From a checkpoint of a small transformer trained on Wikipedia: RMSNorm before each block.
Each number is 128 + 24 x the weight over the matrix's rms, rounded and kept within 0 to 255. Layers, rows and columns count from 0. Numbers have three digits each.

# layer 4 MLP down, 128x320, rms 0.0611, rows 0-127, columns 0-63
134132146166084144101113156154122132092138104119111108108119183103158206172140071138109147084183100170152118111103169079144112106133109032143168128113106150107114053126178053089087099127129133
088107145152119149138114136137144156116110150104109152174123121113166147126143139131111110146104116133156158126138110134124176094124157174110133151131098123125110146149104146103140137152132140
158137086123122147128094136113105135146106116122139157109149145111158141099148122157129159109141086103134106125151114137152113131110131140127171117151139118131113129095116136137132092129108144
117138158100131143140130144148137126108103141167120116106120135106140138118119162131155120166080116140131054137104072134144159150141151132152119132094129103133106107108096117122081103136117144
146086117119144140096122123126141141128110159141145135099139173154161125118131093099130104114155127160159114129135115106147113118156111150164149109137098077094136125081123148137155171115162122
086119127108112105137110111110120117141112115114115136131145133113108147152107127142089087132154133128127102152122114177102137123150156158145143110116118139151092103136118152127147096107136113
148057141104176177117142148148152122144115154145130127113120129154148146132149130103161126130129125133176128097131128152126111114075124137073144108157158130111157140108120127156109101103150110
159114092127154082165095145125135100124143120136107197166154128096143115145121087096142113113128123130139111125175108184118184118115104095131136141127172125087163140091158150140093113121112112
146077091097136120104149134118123118156139160110142141126159121139168120158121137128140145134113088137139091094161154140136127157134160141178164079154092109103114125117104166135154128135152148
087108097136131151188107124128135097150147155108133111140131145116135113077139135096091165150157118151149101172086135116136138125144115128141145149145134098106096164078148120114143130122120170
073115131122125140093146114123145090157143096114106155139096161149118170146124217109114140107130134120131143135101123085113130114091107120138116156114117117121154118141167127165104175120156133
068129138143118103131123139093129135126115104125132124141129106105116127138144130110135154175136136086116091138135152107099166129098143097131163125146153125152145113142118136139106144145139148
131126127126116157122118076122111169162152159130091137111125094115122161133146138138147148131117125118146083154137102127125109172133144165133081129141096125122149146126124160132108123127158132
158115122090157122123089133126117118121137138161149125110117122100110119100120135150097105111117147165146141098138171149122137143115171132143171126132114090156146131099102151147158133114122119
115158156120144157135105149162125105102136104116093145101108157158157140086150135123118126102117157087117140109071139108117130104121150111122178165113114138119160105158092089176156156145113102
115109105145106144159081104147127142183111119142140171125129147105112117135157099119145126106125175120166163101163102108090113114167111124091162135108118114155127116093137149163150129151158153
097147153137104103132134132131122124105106102078158128135131071146100106099111110132114106097107126125108151113123135104137152114135122102139114117132129109154162111112125148185084110106125126
092140129166183106131118105098136110134143127150154148121159119129121145096111097128137139135122116119138125164104132127118148150123156122101093142160125135095086073133126116140124117112094111
157083129176173115119098133122128108114116105120142174137137122145131139120111130138136157158143169177149080129121138138103140094111159108179081106148147140189122139074145158160133121119105159
114139103084099109121130120109131185108112124116152125059129109121162139117151114140105057132133167101144152139090145137090125123118147154146163123125131110143119122093125146071155122148121095
123140147079147114139128110122156126089142107122110134105116138110128121104124167126101103146151137093105092145152102121109122122106117118146098152119104114160156159137126151117110131138102151
143122159108136113107121106115144130146116101165138166132118119112141128141137152126145135141094126065164132164078149112108158139171157135122122132138154129103125128119126149153132171132102126
103155139107152127106111131155111161140116091096112129137127124139122109161136132134112159134133101152116161093110146116102117133114098125099119114127145144110177125102143148125137119133096118
103090130122115135128100150126127144144104122146101135103145152114138108126153085161099115082095087153100138118150094110122158106109127142167127176150134140131117095117130148126096137151109143
097116148125132130128120157088128139141122138114117123087124110157167150116139123110137137147161125155106136175100140131129135121107130160125094127123144090122144129117102133102164065126114100
170188156123113124116140134089111120110132110122116146129091081147099121122164202158110133135157103163148121135138155119148136122112118101130144121158102097146132149135167109154111134102107154
110120168174107130119122149137136108136155144106155096118116150177156151087112145107138107143166144154173118153079113127152112142160152105152105151088145178161114092124139162127150123075135140
124113129142114102134130111124119081119131078146088169176129114139078131128176158115142133121131143094155090178101089147136189138147129123117131106120164129085068139113128120153131129149120151
072122143123096117127103131126122080161112132111180142123141122131122141109140103125166117151088140133085140123161139139144133110127139136109079130151185096128127117137091138111099109131116115
129142119137090106129128134102135165096147073100110100125130156091122098111137103148181041112109159123070171154111185139125131131115151154086115122113144104137150152182156136144127090144133108
129138122125173156134102140178155137121130196146130145218139117104126128111156106114151155102158121153131164144142104161165126151121119154140125146091109124151116135128133151128156127128145162
152123153099177160118122159101182154115120138137132100119127126110144142136181148075121095147114095152154167129149108134116135080136151163133152131144154097131173146128084158084127098160141136
151119125123125143104103137113092124091113126081160106125065134148117138109123176097137092129134133146114108138152112112135106125148114147109136106116090068091116124135134139116131127155110127
144113136146094123129135161115102137144139181098106103122104133128127138161120120143184074163174092111117121127104137123122104111152146100124131114160121145132140155115129115110118113121118122
128140120138152111143147116120123088132085139105105162134155141146110130137097121130093117124122109141138122137117099135149095103123170106142104135150153125154089122146169085136134170104113105
165098128132117148089153147126123092108095144152138131125151093133100178151108152148142105128125083104148111127128124147147121145124136121116076162113137109179128113177094185092089117106147153
111132138093133147111149153119097132146144167128128146135138097142137129141094184178146093141157158148144138157106108142113091139167140108105147120079102106147109131138154128175150127111099126
130135108126127124112148124090164141183071146117139120131118103107159167134109115099120132129115125106146122133097133125110123142153091151147165125147167143087143112130107119112176090121101135
114126111099134115099161138140099116100146173128143164086121154155092086147122170124096106143097147149120143130151093159149151172114151073112156147119111109185134114116105149137117145112140123
152068133135099122158127149118114125161112160078130121117119131135165112105181154132090128153151127139118090153156152121131120099069139120144133137123147133142125146143146110128103156121115138
129143139172170138117093091140140123084107143126098147126149130111089080080146152158126152063135137142135158153125109136094136112142100161134153118138103109150094170118122102107151100155094119
124116112166134133126143094149125168133136103143142137157140133151109078153154128107166093100125128105068079158125117114130133137103156137107122165130124131149101105131145131137126119158118133
132119092169138149147149125128138136119139118145123178127170142152166134118090121112140167160108163133104136163102098162116121110133166129137159111157100104178108149130123156141128141168150166
134138156162127097140102168154125152127135107110142139121160150149135125118140100117157123159154143103140147133106160151125122134134129143133133141168148086126107140123137095123133148101130140
124115122110124125138144135103109116077125143139100104146114133115148113153127078130150119098122115151122144143125105100136122155077126129134136156108142108137137133136114161091132107125120110
130129167108145115133136104185099132151116112150168064093182133155149057103151141138139160149090119121133124128117178110131111122132119113149074099161134152106113150081088102085129099120123110
101118108123100118163109144128104100125137119078156124147123167122157117138132152090126144162145131113170131138147144118107156087094093152144110140162125113126100115134112124094132117093126093
138160119103135125134162128116124150131150103127117119134091110085110129133107119110118164101146108085107092133120086163111122104118124123131133146085104077148094063142133142134144113103138097
093135109147085192151126142095180162133119094116064117122163119151143103138181124117130162078118114071104124085186119136151133073159151164123074097136127140118095146125151061147161133185165146
082117123129064111156164111131130134118138147133149165104133113080151153128157115123075112102103130098135143131146113126085111139131136150063088100126127123119121121172136103087136109161138192
159148135124163133110123138136110164110140117076141123133120133146093143121153105163098117120148099127146139148131153112143175148118089104098112093125112116153078119107128133133104140169135158
132128140097113152099132152124114166104132116124151128154122131090092146126149154090145145146169118110105149143147127146149130116122124146156159125146166113142147152097144133115115131130116162
139126118113131112119111103108152098082140119152134131163121167140153140153123164134089132113104119121101136106138092136123097101162159139131123120112119151085119153152110099155146116133116157
130097124117127149145166105140121131073149108130133128165109124149128133136132160115128106156171090122130117153173133076128157127105109164134138148117123095106145116072163159118145122090171126
105174142144083126164106116122156109142135172082106106134130147123141129147144086116167102164121147139101159125157132111141098115161179138129118152103161103096147114107083105087115156128128114
131125141158094080198129148134127102118109144139128097128148144098119123121167118124129128126148083125103127153135140146140107136116144140110140170165133130110125119141123136120134139128138115
107134142158133145139150148143156172112115187099182104111122117102129137107155083131137145125118133145094192124163154124098139139138142148141118095083135110123146142100132147143120110147139119
153107119142131159132144145050113145100168132120153182123140111129153101114147126137087126153124101085158086112130111087129114098089123129154123132141144100125100116142111131152153118114109128
119130121151105137113115143131140126129142091144139152157110155101130144130150136094144106137154152168128125165146150129140113128109127180142141087161169118099096148124110165099162125125171132
100165082123108099115117076059140115103190128110116084158156098182165113162141109097156130153106119135149155126114186173106146152100131121104143150120156118176123144147150135125146093137113171
147162076125140155141131121154174124093144165122124102118124135142147101121139140110119152151145106155158158121131101125118142102155105157132143154078141097123137128110120153118165113124130118
148161129172134110165105092093154093160124111161120136144146150154107116118088100139120132155130145153111134158134117122138107133148183168121111134140145134150104096112158096130158191151161107
132111151150130098111119123125109147132120107126119113122138130083137144109093131128131149173107110127110134171111151093114111099112121118125120129093117135100169154122147166124149094145111111
132104115168111130090147152128096106084121116172111176123128141125112100166157105128167096122093073144119147156109112135163118120083131157167134117137149103122184133148117110090137141171099179
175125127114130109144121106141163110146131160096115147106106130114132137116084120124109113110087122170082119120161113127130154153134110144119127126113127161128086133146148124105136139121090108
151117156146113131126117123108184098088136168142094118127110096141148163102141105176149139073155130084148134115135162132156111105095165100168145126106086140143137131147143072139119138143117168
128088117153104108129146117152130121161142145127111150090111127128148122141130144146115117133114108161088116147127115107116134108104131125136147117124131146131101133138103097117146142156098129
123163133112145082111126163146188169114109175139129118124087149110101128107137115121110138121124127145151105143111120129125078143076124135136121110134150089137150113123120117117116111105109151
111089117078114119124123128129122117126170184129124106145128179123143120132125107135120131150124157153131139168095137143130141141094113152163148117125064138124128143125148145141156140130143061
091159192149135124096116094099143140138128103118136121130104180113141162118156103120113104102143128101073135101149103100111104127140073142119069192164141128077142108093101127163122172094098114
126133120072101079091185120102153071159107090128125130082107169123124098129127143097150133139148110119075138143129119127101174120134102144098169114147111131099123145132132080155171141135111108
112138143127117129110091156087129113146145120160128177110160083127110169141098139142115106104163125150110070111103104114138097142126149164108101174122121105152127125148171152144105143111139131
139140127144110095128130118111128156131138122113134179111111123097135139136118134108177146107142116116141137144121110134114139104119149132109135112116096108119122089113152139104122113123142116
118126123126094167111167155155090146115136207101129144144143148133145132106164127136156163135113129149116127160147089204125155135139157121096098110132161164115171126145071162104166128170096107
084126120094134102145140132102139117144126150118116107101164149171099161099146221113122124171154149135128114165113112159151157102142130150113106166098132108125140156131145093136127141134154128
125105112138149091122118110121149134119124134084111123120144154090108139099148118147154127106111119133118132145119120145158184135113114099079135151121108158133129123127156080108093095153151161
116130188185077113147125123140104131142130131135158137115088144149118115131112154114149132105151167175167160107102111101149078113159121105146111098122119093120144142085100120163132078144158129
164087152092110148161092186135133103116156142124159116169065143155176121103171111130134127082120133137083162138141105116148152118162101087082138141117134100122124173115103134107116149158151126
123114121108085148152114109114127125151114117157125136132136132141151126102092157137102128126126169102194088138091100120107103127110117128138153140114103150185138132140105095140117112104097107
099111140099140157170131151135144165120147147160106131101138131122139146107123052101132087135140101120127160109191126176102123134158135164085124106133084108154121167129111135098131113122158129
166158117138107149152086154116119107145139137130157178127128149156106158146145106117124167146146124150145111129148117085113141120157138101117128139085152145095134131115156146098133174137086140
140140118115173134118117118120146160136168089119130099134085139127113136149136158109117119139145125111122157167136100160122160168138146147129154103130093090158102141131152126151082117150119199
135128111143158132123126097160164135100115138092152132148101139130122143087095165059123115113137134129152125119131133122124101130124111152114110112168116098103093153103152167174118111120180132
116116097123134120153109120128121126124164128122116129159111153148169132146205174126111112101154121118090142111157088126155121121129140155122118149156141123118159178127131136137171139107144129
115108094116141112087075162123149116130138081113094169121131105129120131132140130133130136172131143098095111121124125127157112136174155107121126135124153145115116106126153131147126122095118143
164164116161167156092111109119144123156137094146107132122084160150125158129113122156152142161154142163141143116137173149157175134082166129131158146148099124123127106131122126084087107175119135
150105130149108113135091166115085142090141080150102167142063176091142120141125048138078119134120105135134117124107147137153166160138098140133146119151127120117138139107190120090144085104134107
085142090123118070151136084137136152108126107122141166113106122118131103121096146082147172130130109097137159131109143118145135094095111169120124157111127103086139102126149114147159126165090121
113106128116133121138107166112145135129125103106084122101118171129114159132080143103118186161112144150132123136129113127144141151095138130108121124169145102100104110149122111088121124114082123
110149140145035079090148096110145166146112107155151117125089134092106098120150143103143146125111110152125155103096127135124089118121179155102130125097137111134125130142133093139140117116133157
155141131121146143139152164119127111149170133146120149167180118131203208135193137146159124157092097128099142140093147176142129068125136102140149147149186147098118102186092135171100087132136133
148128121112107142121099143123139086098150107150105150139092112156077139113148164150137137157157089149147130131133103149084109165123125124154188130139103153125106159118132109179099124144160147
129108118102098101115133117127079103154182139178117140101158112116146152163093136139140116117124138140101085068127107105134115108126115148141102137136087119146123128141117131134092146157134139
136104082127122132146080138127127120141123139101137189126086135118113095165128131145131124150157147122130107135149086137138114150104164080111096145128110138160162110130122169142110119155122081
128149098153147117132137126102156151089177146122131110116114087110101126122112100153150155150136145107132107112123101143110071142109128127136154178170095129158129137085144122109127109154102149
127106089142163111128139075142133095139123141101172135156110115130136110125159097123104100134131146114140096083110122142178126138120078101152141153086142118115147149145127120103119143176133153
130113157081196149122137150099115119143135132138086144129163128154110113122131142116169146068137127125122145105129101109116085097140107135077115127090124140107124153134113162124093103110124161
126114124105137115143093149094098108144096069140167156117131119134148110162116099084118130111171133150114180105093141086108071116096113124139106097089103088115085099139125119119162115072161120
110092158121130123136112182185119106106239122159106161132108148055137197147161119150057092106127124128127151104109181048127131087113083114111160135144150142115181139151089163133064092151155160
148134133139147124141102157112127120140099105154141109117144140093152135113145133148156178110140164098118131149151077125130140169113108127128129112141131139159151150154128104143136127104095123
108114140149153113156150139153144130136117076120149146095154128111147088134142160130076117130114141095149135133126142140156133085121143100143188171132137163131139124163113109119122123111073110
107105166090110094100098119115153052141115151112100096139127129142138090132137118169109143121168124134124141143116092142132147087115193129137112154157098106179122145102130119170162151071136138
144097133146112104089094086106188112099145135118108117114149164133122163160129082076061140156103134102165131139129115165129137134127140124139074139081125104130141098155151091122200137102133171
113160121102112117096120136146106117161142108116083144103136091111073087128096104165133132109151139136111147128174108132160109111159169165130136109134119166116183107109152143098108129164104115
128059129148140154121134163163163136147141148149104130168126149152187136133093109097114138133172164160143123145138178112089145151157105129145140158142138119133116117076154145170100135162141097
131119069151145104118072109091132122084170144128144124106107137109145157131112112172123117117147150168150113121084117118117079152095134179124104165107129125190108134108123127141096142150143097
155098110150145122116099158108104133146123133102171173170123128113120135142174168111066114108120119112135144142111125093135129159149116149174114138141180139129132109145146101116078122119073108
118106114135108141130120121150167134113148109120097136139088164156131119113168137082131110101156109120111119186159123143123178119126120127134118092140127108153129163166134180141150090128112128
088192162102155137138092135143129141085099154191096136124136162142159072122154095127151127149118130134147110078133114128105125152119134139158142167175097146129135158089128118088102180156126147
134109166179114150151114140148116122127143142142183124137126166139159123202125157131147148153146093114136105128119144144139098098119127151135138117103153118104118102084130161115142133135164146
108129162091122144148115110131116151114096107135150111124148123147149123136069084159132143092126119100081108133115119119160130111109134106128139096069121111090122114130112158098084162090152138
129134131106143107131131124124109130104145105135152101113132094133148103153082168140110170107107145112125112141111124119140112137145136143154121142130096144105113146127155155119155110088125103
134120172093153160120151131162128134131123143100144128139109135123155168129145136133104125138108101136193141156146112138119126152138159084078131124162127096143138127178102133116156104128166127
131107151126162094135109158106113150150114148103156152146125156080126159121093086132108125129149140136162135135148112107106151147138142077091115094122088135133158145122096162121098149078141102
119188124119129135125124129071146126153120122099120118102134139125123103162098106170123131111104127090129130110164119106113152116128118144083124182138158130099101112119126071115144117122123132
111078155151077112175147102160155085131130162175120165122120080160119153160107118122167091153120121130124119110099086116195132088102148091126112124098115102096164098122134162113091132111102165
079140128139148133117154137099181129089138130160129120140150122139145120117138150085112105103179125152131161162084090100109100164178126078125096092154110154095136120137118080147098107081091169
130097110108104119124117109127138117178127122111120145132130140122130137107124158111126121152127123144135141121140110127101103145143129140068091125171138156131119119168131134139129128078108143
147170161147168150101101156105153091089107099127097132186135180143163089122129188092078159097158151163127132169143170116115107080129129109125144073110122120100122133119154152157128108129132153
184111127156164155192112111125157090095142129155129141113135112133110177113137141119159151135157115155133137074100145165182162123122158107098101151123145129140158170117122141115076116168163175
152172141108143114123123129109118119138128085139146138101101125119155079128091139142123095136146168120154119152099133120115066112072180122141118114130161103176137123113116108110138178133078113
115056196091084124121108149114124123085098127136131144141151138156099155105116128115153118172117123133127058127110114123141162114123107115166158129115126086099157133124190169131097112113154092
079102141141092135153141125130128119097170115133089141129106143112115151128131146097107122167098153138065119140116139143102102123130164148108106143126150111102163108104128107103112115117101134
157141132152104110165122107164162148115135151152128101119144138152086099096167131125152127092112156141137137171116163140116090159133123112124096112127126104096105173096132102097130125153126155
115117143121099161096163157160143124085132088136165110103118145127163108133116122113143112153135139103116100130152115106143138141136158132126129147103167112100154122166132129098146127115130134
122110083121117152065114099122095151124132129107129132119151100130117129150126139115156141133172122129102150095122094116095137146125150166131141132113110150155164089157136146129144114090099112
096120181105127125143151103139122079130080151142124129156102142124116113144156125080138133135098114143097101110095125107189135120130139113074124133152145154103153121116140063131176090145127109
156119111139115101142173123116141127152143107169159101126127092135194123124132089126130132118128090121122131115120121121131149128130148129145166147122082115089112061116142094110147138138109114